Weights of a small GPT-style language model, trained from scratch on English Wikipedia.
Size: 14 layers, width 768, 12 heads of 64 (3 for keys and values), MLP 2048 SwiGLU, vocabulary 32768, 137M parameters.
Architecture: RMSNorm before each block, no biases in attention or MLP, untied embeddings, attention and MLP in parallel.
Training: a variant of Adam for these matrices, 1615M tokens, 6161 steps.
Each number is 500 + 25 x the weight over its row's rms, rounded and kept within 0 to 999. Layers, rows and columns count from 0. Numbers have three digits each. The size before them is the row's rms in percent of the matrix's.

# up: layer 5 MLP up, 2048x768, rms 0.0178, rows 310-316, columns 128-255
# down: layer 5 MLP down (transposed), 2048x768, rms 0.0137, rows 310-316, columns 128-255
# gate: layer 5 MLP gate, 2048x768, rms 0.0189, rows 311-317, columns 128-255
up310 091:527541513470443513502510523513495491519488503498439495501524506491462529479526482516471494472471463512501514481515463496477498497493537510525515482495534489466519485482519483493476482491510532485486466520442466509505477537524524480473516515526464469494512532489519498521448498511497475512460524518513484485507507484479518464460540490504483547504477556525502514495501488476485543511496
down310 092:559524517509507511497477505501521472521520513484452497502490513506543417500521467475546494493482495500503543483499533499502504469539539499488474470496523524503492496516516532493514530519541515506522472490517492456496506505523489481521502512470487495461465496533492494541484510480477527501512480530507477489527484450488472498533536488520479515492460507527525474487442440519495499501449
gate311 094:467543519468500479477503522505469485500479511506507562480515501459515498496508446447511490493526481529511504534472531480521541475523552496507489510530490492518486523498487520527512489480468477517538544541515491475530478473507488509546469483511509520500488501483550472496543515502497500502504559483501490511511491499510506504486493541513502488500525455522522482487510491470510481542548
up311 094:501516536474519479514496478499515511478508496524520478489527487506493483454493515504527529529537490523471516529529513492501534478505525486515452466446554499496511508474525482535524482510514514483512526542545523505530483528509500494464469539520485521506496488493490476514508455441527553469492522525486493446493480481491554494511455480463463522513480500487520496444497526513543512528526
down311 098:509453471505515446500492478465476522466534503526495480477517528545511483454485475489527491495555524491488495522533491484483559488481533475488523479507519498500494518465505488473491510487548510500532489563545480496527502482491484480507501498490493502486480466511478483522527504469476505488483486567446536529518489518503525531570452452464525488496470479485516491500540484529545551483478
gate312 093:472484495483508526509474503486500529460494497487505496467464492488515529499514494485499502518470484509536540505454474479490500528477461542500484494524527547479506539524505471505507500507473502529553471484535533482494495511495507530481499481489505525483518485530497535465520524474491454484495490555474496521496519547499481509488523543467491488531518514503418500471551514468460506505496
up312 092:519484474548444526508500496498521512489483446498538511494543506437503502473460481469506476491530542508494504509510465414454536513501506514499505501502535547488525547529517521523522507478527465499512492496508496511536530501533489508488520516515512465480542524542533525496539507511515486478477542527532486496513499543431548530487474511487523504491486512482442513470545527476490486506499
down312 094:528524504492457467467457526495488494481503484540522499530473526476471477472481527499529531520515486493463498502531491474472511489503457492547503490519506481511508476513500456517554489469520480470524487527464515573480527500531498500579493495519484495501441505487512498526469482536477527525491536490541522469503510472509495496539471536498483557544466518482515518529521500499508498499517
gate313 099:543492505504489532476543537526479463491489550488520475477530504492532450502467498491525563500492473481478496501516470494529528526519486521458522550482507531476540512503470508494568489446457490509483514508536534479537508502460489490484573489478442511479517473510507500528452463475508514489523517455506486558531489495528467490481529501499501555533537464483507531471474508487473495484545
up313 099:538467483459505493521517496478556498511473499520482489517538490537514493524511492497488491509487496501471498461503491500479446525506458518524468478492513501544524473495510522481511516443533533503504461538495474542465506484468490503549498523502481491464547523500526508478561514506501515508459532530536508482491491516523514526472510542510497480502516496440478506479508509497486482531502
down313 100:512508470458494471498494478501520465461472478546505457487488489498488489529495443451470496491495479485519473526493490497495516460548491516566501536511472481502588502490505504508552503498476537494490511471495486521478473528524487533481523514503520521554564507464493533507509498504540487507502498502511496515522494475519532522471498529491495484513517517480502483501502522481451459470523
gate314 095:464508509478566481495480526496582503541486514510515540481519438519501517499489550498540549534510475553512488496516522488480508495490501473523509560529493547541509506502520515480516506484490463471511504503475510508548520466501483530508522504496482536457506490518510569508464491493491513477487519487525512507464478513513458484569498530508498537500489531487489449480500484467470513496513
up314 092:510505511516424505505502490496509481506475467501536503506509504520514503502509520511498510504505458487465517463503473498504466512510511534485519470486497506507474537487504510497498514486471489490482431477479503484516480489440518474526510501515541490520471480479488464494548488525492476470527511505498499478494493448482502522481560500515507536523520511517454490539566501524508503508504
down314 096:506528509520502518507506493501496488505507501540486494527529507498513501489560514479492479483498467490489502538480513482519500498459548525424549491447533512547485462492532466509497511520521486486516530510555463497550555522518465534558493513525510457510519485485534514519512503473488515524552516508495515503533515498448499556479509508514483511524462524493480511482548487494540511527510
gate315 096:516460476471488522524503484516499483484519504504524510486527519551473526482497496504494575491535512454476460520486498454505480463513538496517469465501538511466486495491482530511511484464505497480527514524488501442539517481497493495512514487486519517500499469518523481492542489499507549455486526551495461517494511498467498482509482484481509461465504483498500516512513458518525490450488
up315 095:500501539475502475483486441509484504485474519506456464532518490444514476498466511493475454510508478506519523486510472444518514494472516478497486483481458505451472487511476479489488522497512482523497507488447506499511516510497516457523464456471521504525542508503503520502500517516554472496531476509518490506515498474483483535555510503512487513529492506528479539483500458512474492471503
down315 097:534497465468496528476502511483532528514513468490506531487490499518508492409514472470524510476467466469499484526474463509507491517472483492531486523461554542506520497489473522524524485498493506527524513505530533522483505504475467501487544454477444519480538509464511511491510504480512497516471534530526490493524459497510507512486498511500504495491464562507491507480488493496526503510507
gate316 102:480490494440540540494492475495492492525478482510534450469494502506472471519544473505477452530473518520480538471541513496480490489504485521494513553475496504521494491512544489518515530472492501496484547459516487496476503497479477504454468477526492473478498485513534520493521527506547484494517544465474477471511449479512507484514463527474499536520461503526518533505467538440487488507541
up316 103:522490551510483519512505497526485490506510475508468488495500505501497508463550534546525498449529499467478525521476529536507482500481511482470496460478491508506486475519454502465522579447540492498486495504535481533495546520499537502505546485526486499499532511511466466488519482486561501512510501478483479511498484494533483504516501485484485508479497464481509506495516519500527522508492
down316 103:525477530490516536483512455509478435464465504475517537530524536456484536523542491495489478465494497525468571483473467494519475481490500514525511504485521517477468472469479542498484502516522483497544492499458453451498494497544501499467478481502521481485519527497505445464515488506507525571538512488496469520487547479506481531488479483529522543502484487527509480488496504521486512470480
gate317 101:440507476481501553467508521506566571534497507484489496456531477539499497516512523508495536469461464538494454520534541506510516505495459504493528457496517541564554501514487503497477470544486482503519498506491501530518451480464470487482519508504498537495522497488534494479481511487508516512480476485526509573495495512512511472487484452491496517552559519466480528507516540514500500532478